config.yaml
d_model: 128
d_mlp: 512
vocab_size: 2048
activation: "gelu"
norm_place: "pre"
positions: "alibi"
parallel_block: false
init_std_qkv: 0.0421
grad_clip: 0.5
schedule: "wsd"
final_lr_fraction: 0.0
train_tokens: 138500000
steps: 4387
Each number is 200 + 40 x the weight over its row's rms, rounded and kept within 0 to 999. Layers, rows and columns count from 0. The size before them is the row's rms in percent of the matrix's.

# down: layer 6 MLP down (transposed), 512x128, rms 0.0603, rows 416-462, columns 0-31
# up: layer 6 MLP up, 512x128, rms 0.0605, rows 417-462, columns 0-31
down416,102,246,263,237,125,165,158,239,234,200,192,198,166,162,227,187,207,287,131,188,216,178,157,210,252,152,218,195,236,295,208,192,200
up417,091,200,232,142,219,212,238,196,154,195,214,188,154,177,159,231,108,169,199,239,183,252,174,191,172,166,212,160,156,254,253,212,190
down417,091,149,114,218,230,178,233,181,278,183,229,246,267,176,155,213,207,157,215,270,211,172,220,185,211,169,190,187,205,212,198,132,226
up418,089,217,217,172,208,167,247,206,172,269,219,231,143,213,179,212,162,204,128,295,167,202,195,158,169,182,153,173,108,238,201,169,179
down418,094,184,137,189,216,234,260,192,215,148,199,199,178,260,229,187,148,109,266,265,185,202,182,256,210,183,189,198,223,162,156,223,226
up419,113,137,193,156,170,226,208,215,187,242,223,186,187,158,166,110,112,196,201,238,165,204,161,228,213,212,203,206,213,175,179,223,214
down419,115,184,161,136,189,272,226,177,218,253,222,209,154,155,170,174,158,228,183,188,222,261,161,205,156,164,229,238,248,141,176,244,281
up420,114,191,181,234,228,115,197,202,182,223,275,239,124,164,228,192,251,142,224,185,241,205,229,125,152,153,208,291,259,164,178,183,234
down420,110,187,196,190,233,244,175,240,154,169,154,128,188,232,166,239,226,117,163,176,189,193,262,227,225,198,209,231,231,148,164,220,213
up421,093,294,259,166,185,237,146,262,230,264,160,139,214,256,201,151,251,154,165,203,173,232,166,205,215,171,158,201,178,146,199,194,175
down421,094,130,186,200,197,221,169,197,178,139,309,187,221,215,233,283,153,212,202,147,124,179,168,232,194,221,233,214,204,239,163,259,194
up422,109,185,136,247,223,251,228,169,192,158,223,212,304,142,179,160,234,242,198,231,215,230,258,182,178,216,181,202,144,200,214,193,208
down422,108,191,220,164,197,169,174,195,169,204,178,213,133,130,198,143,158,209,253,163,193,224,196,169,215,219,238,186,234,262,229,162,263
up423,096,131,198,152,170,184,216,164,255,246,131,244,234,114,170,179,120,245,175,127,189,163,126,173,194,186,167,180,120,247,199,201,180
down423,098,110,202,172,166,268,217,194,267,146,271,243,213,189,192,164,264,228,196,256,154,151,194,212,277,165,194,188,151,144,162,186,244
up424,105,211,208,210,216,237,171,238,166,182,144,210,220,143,197,210,177,211,186,118,229,222,193,131,132,181,211,130,133,226,172,159,185
down424,101,179,191,274,191,215,176,290,86,159,152,138,250,194,257,258,218,230,176,283,161,185,202,275,220,217,176,184,150,160,197,200,282
up425,105,234,198,140,257,204,212,244,269,257,216,263,168,124,153,189,192,192,181,268,209,220,199,151,154,210,189,189,187,217,188,259,114
down425,108,170,192,194,176,178,207,263,139,222,182,218,168,154,182,157,171,269,231,156,228,181,202,224,247,237,141,191,203,247,268,212,214
up426,096,258,175,216,268,113,119,187,259,277,220,190,205,232,245,168,173,226,124,206,222,177,169,230,149,213,255,237,214,212,220,211,222
down426,088,186,236,232,169,229,229,211,146,225,214,163,159,216,170,172,256,237,222,197,131,217,199,179,246,214,218,221,298,201,182,256,177
up427,107,182,194,232,189,209,73,146,308,225,202,191,201,112,244,151,168,163,209,189,207,179,168,256,241,199,193,219,202,213,143,207,247
down427,104,175,211,237,184,237,253,262,230,181,194,211,180,264,231,261,169,215,194,143,284,180,154,232,194,225,161,185,178,248,199,233,249
up428,106,166,178,260,228,190,201,166,256,140,194,279,227,187,198,191,193,193,137,231,147,245,196,143,202,239,181,213,179,271,150,180,209
down428,102,180,151,161,194,215,137,280,238,239,148,208,211,172,191,227,296,183,149,125,185,216,192,199,160,275,260,191,225,218,185,143,159
up429,109,203,125,185,128,226,254,204,204,214,221,222,244,128,223,150,162,150,197,219,176,199,174,202,234,211,102,185,218,169,240,232,202
down429,115,210,225,250,216,247,133,236,212,171,248,204,227,233,248,140,213,106,189,211,220,140,227,186,202,191,137,192,265,178,164,291,292
up430,089,258,183,178,236,205,178,185,195,177,233,181,169,164,244,241,261,151,223,228,211,229,159,177,251,174,196,125,213,202,264,179,162
down430,104,185,175,207,197,249,191,196,142,229,175,164,190,216,183,180,201,138,317,258,247,172,258,270,179,128,249,243,199,217,219,220,259
up431,109,173,178,132,129,228,221,187,170,143,268,195,159,183,244,224,160,131,180,259,220,216,190,188,252,159,165,194,201,128,150,234,248
down431,108,197,120,160,180,212,179,222,151,243,151,155,153,267,249,250,182,228,300,222,151,167,249,165,161,137,147,211,177,204,138,199,214
up432,091,232,289,244,126,255,246,281,175,239,181,184,211,127,215,239,135,203,171,240,195,213,211,286,168,197,169,213,246,141,225,133,181
down432,094,139,205,169,263,172,134,184,193,157,242,224,224,233,175,188,278,178,203,143,209,179,184,211,228,177,156,187,83,162,193,243,196
up433,085,213,211,179,152,172,304,312,166,179,240,168,185,210,247,207,201,212,251,258,225,164,193,283,238,188,125,145,179,238,177,242,180
down433,095,170,216,253,310,251,221,175,197,180,203,218,207,205,181,214,218,217,202,204,156,219,213,139,165,314,263,182,288,219,181,222,175
up434,087,149,149,164,160,147,220,183,118,191,174,170,217,193,192,198,180,179,172,188,235,160,161,143,206,213,252,128,198,227,202,151,166
down434,086,146,192,221,173,269,242,149,197,161,218,226,238,205,237,237,140,259,198,189,204,235,235,207,191,256,174,258,205,201,267,264,225
up435,119,240,182,92,249,86,189,168,156,192,143,117,169,223,166,206,157,188,186,180,237,229,167,236,204,231,208,203,153,203,194,209,260
down435,118,232,228,245,227,169,158,153,271,217,207,204,242,169,264,306,202,209,199,257,226,179,183,189,265,208,189,234,117,184,212,142,159
up436,112,205,192,191,224,196,119,143,147,210,172,280,178,190,184,182,180,193,200,214,193,217,152,175,113,226,158,202,184,150,201,197,151
down436,108,162,203,227,107,201,144,169,182,159,258,206,134,212,170,200,209,246,186,94,179,276,205,193,237,250,197,151,276,236,224,228,162
up437,097,200,261,266,252,219,152,188,259,200,190,155,212,250,138,217,160,174,186,198,251,233,185,265,229,186,283,215,146,201,191,192,244
down437,093,257,111,200,171,195,286,237,166,307,182,190,223,197,295,148,198,127,225,250,146,165,209,222,221,200,210,160,257,223,234,178,173
up438,103,269,246,217,109,172,163,232,144,182,126,265,199,173,223,222,234,157,190,249,204,177,201,155,224,201,238,121,196,166,204,153,246
down438,099,218,181,222,199,248,250,214,174,170,182,237,174,177,199,191,157,143,221,194,204,175,198,207,168,179,277,263,176,146,163,179,154
up439,089,256,157,165,171,146,192,205,183,237,241,238,168,221,232,217,193,194,174,167,191,120,186,259,288,201,179,199,172,199,139,242,255
down439,098,197,240,163,197,256,236,237,215,206,169,199,313,208,246,182,182,172,202,252,191,293,157,160,176,205,218,189,220,211,254,116,137
up440,095,165,232,128,265,181,253,179,219,164,187,274,207,108,191,159,242,168,210,206,256,251,155,296,262,156,213,257,213,189,189,148,167
down440,104,267,207,177,219,262,183,238,200,228,228,161,242,223,119,241,166,234,173,228,210,265,193,182,179,239,207,165,141,101,240,156,129
up441,094,171,203,200,177,171,145,215,228,201,142,237,227,202,217,210,160,206,180,199,232,217,278,173,175,189,226,148,186,197,148,225,256
down441,088,196,243,233,175,194,222,250,214,112,194,143,141,252,235,191,227,240,190,201,168,192,191,203,238,235,277,189,197,163,254,176,168
up442,095,244,166,227,193,162,148,197,119,205,204,202,212,216,197,185,217,191,221,185,183,172,223,205,190,151,178,196,235,120,166,180,213
down442,089,202,196,244,211,183,191,218,212,174,165,215,253,148,238,161,168,173,172,189,200,185,227,237,277,214,215,175,167,191,154,244,171
up443,096,222,153,215,164,278,188,270,169,158,98,218,193,287,176,146,159,215,206,177,222,163,231,165,227,240,218,253,156,161,207,137,172
down443,095,237,197,238,312,220,235,176,235,193,275,208,136,286,154,173,224,188,176,186,203,193,284,217,197,277,236,202,155,217,171,269,219
up444,094,190,158,255,192,133,215,180,186,320,106,196,192,117,199,229,225,186,189,222,261,242,174,255,209,203,198,162,234,133,198,211,227
down444,092,199,193,196,205,268,205,247,145,184,233,139,205,250,215,222,142,154,232,212,209,230,230,246,257,217,215,293,227,272,249,120,177
up445,130,189,227,219,270,205,204,223,201,233,219,176,196,198,248,202,162,171,226,227,220,231,192,225,159,308,258,226,225,224,209,160,202
down445,117,234,235,120,190,270,186,195,183,218,200,187,196,285,216,170,112,194,247,185,190,195,205,157,232,240,244,237,218,273,203,136,237
up446,109,148,269,247,229,256,230,192,199,213,243,275,96,198,174,257,234,217,187,273,186,223,170,174,169,199,214,164,300,159,242,254,232
down446,104,173,244,289,201,240,188,197,221,168,243,226,201,270,132,159,196,209,162,282,170,246,222,164,194,233,160,206,228,153,147,230,185
up447,098,144,164,274,185,190,188,310,192,249,160,239,211,207,161,224,222,180,117,156,198,174,154,169,92,196,189,167,200,154,142,205,177
down447,089,194,260,179,245,254,227,120,215,151,184,176,151,144,215,186,203,186,295,217,182,211,249,221,223,164,196,205,188,279,183,234,204
up448,102,218,177,196,150,186,184,206,146,154,171,195,217,205,209,264,202,206,185,161,256,232,186,268,183,221,118,218,126,214,209,149,169
down448,107,168,170,207,225,187,234,181,240,252,223,248,212,185,180,139,178,193,221,192,150,198,196,110,170,154,176,227,215,128,245,226,218
up449,104,244,178,204,234,166,187,173,131,208,200,242,238,219,281,257,208,161,174,176,240,230,175,177,191,211,166,252,161,287,202,213,214
down449,107,295,229,214,275,173,239,184,156,179,226,158,249,144,208,282,183,212,209,171,144,220,223,228,240,204,151,201,208,208,183,166,213
up450,092,237,168,138,178,184,219,206,217,236,188,177,219,220,237,268,111,226,193,269,175,199,191,207,134,160,241,118,150,217,203,242,225
down450,097,182,265,177,218,121,205,235,206,240,236,273,176,122,134,157,240,235,248,162,195,133,166,186,225,222,221,211,211,284,128,152,197
up451,105,147,244,194,167,208,182,196,190,219,185,122,143,222,155,339,154,146,191,264,173,221,160,183,245,199,209,252,155,148,195,142,216
down451,101,170,175,228,199,214,134,203,163,238,285,219,251,194,212,188,283,171,127,152,203,260,159,210,208,228,222,170,224,133,199,154,218
up452,097,238,276,120,283,257,89,192,170,261,188,201,138,185,106,129,246,155,231,226,108,252,183,188,186,195,138,218,167,219,161,234,196
down452,096,253,122,209,162,276,213,200,193,138,257,210,204,210,195,178,188,172,163,174,227,210,220,137,277,229,171,257,172,195,277,209,202
up453,135,196,203,158,189,176,176,197,214,222,190,210,134,260,197,194,179,143,138,130,153,215,193,186,265,235,184,78,240,260,164,184,157
down453,117,187,210,194,198,151,223,237,226,194,196,138,163,241,215,149,169,122,196,120,183,130,231,213,238,222,239,163,240,190,221,158,148
up454,099,224,205,158,215,212,147,213,183,185,178,153,180,105,196,228,192,132,136,246,271,251,220,225,147,221,195,179,173,167,170,230,153
down454,093,168,190,296,162,223,191,237,182,188,241,210,213,240,225,202,208,258,197,213,141,149,219,183,222,224,162,248,205,209,179,180,202
up455,098,214,127,171,218,237,208,228,148,138,141,172,142,202,160,188,266,202,184,177,236,219,165,207,210,250,219,226,142,225,192,244,205
down455,107,218,105,176,211,196,219,298,128,179,266,125,203,173,182,167,210,158,184,193,231,190,162,256,212,211,166,213,203,185,207,139,227
up456,100,256,187,248,213,188,154,238,182,252,206,210,223,239,248,195,242,228,174,149,276,233,165,219,214,224,246,192,233,254,123,72,171
down456,101,194,210,162,120,279,232,151,204,148,190,179,207,236,205,258,177,125,204,214,147,126,199,197,233,208,219,156,146,219,240,242,254
up457,093,224,273,245,174,225,214,222,233,238,192,174,225,229,180,189,218,235,197,119,222,271,219,104,190,140,164,269,246,180,290,202,211
down457,096,189,199,209,254,188,167,187,202,169,209,207,227,128,197,170,237,219,188,231,218,155,224,190,252,153,266,213,218,190,206,154,273
up458,087,199,233,168,174,191,195,199,188,227,221,203,204,171,231,202,169,146,202,214,207,240,179,199,205,179,175,136,150,232,198,126,235
down458,099,227,209,202,158,208,157,206,212,190,215,233,211,275,207,200,221,207,201,168,178,144,208,214,154,263,201,232,287,212,238,250,195
up459,109,183,201,173,170,215,197,259,160,189,147,176,136,133,147,226,128,239,273,195,266,228,150,158,220,182,173,122,153,185,140,188,167
down459,111,246,241,210,187,150,202,166,226,268,183,215,181,195,232,275,249,149,131,251,213,167,190,197,213,204,230,163,262,201,258,229,158
up460,089,230,221,179,150,163,208,258,163,244,177,141,194,197,144,183,198,213,169,221,198,162,171,259,227,232,219,147,232,238,117,208,142
down460,094,191,192,171,197,141,164,141,184,194,111,188,204,255,177,223,202,113,177,218,194,191,214,188,192,157,200,166,170,195,259,151,188
up461,104,200,194,201,210,229,115,201,245,152,179,230,89,155,183,160,183,251,205,153,170,153,169,219,236,127,200,284,184,193,135,140,197
down461,104,186,167,259,211,148,213,226,118,189,151,175,253,150,150,190,187,171,194,230,251,139,186,214,278,267,134,211,240,259,158,214,147
up462,105,226,198,173,85,258,170,253,139,139,206,219,213,215,259,163,172,160,201,211,155,171,103,220,192,170,153,166,222,190,207,252,256
down462,109,220,178,179,222,230,145,158,216,230,229,179,211,213,214,121,190,202,154,190,174,240,222,223,137,196,198,297,182,186,229,165,177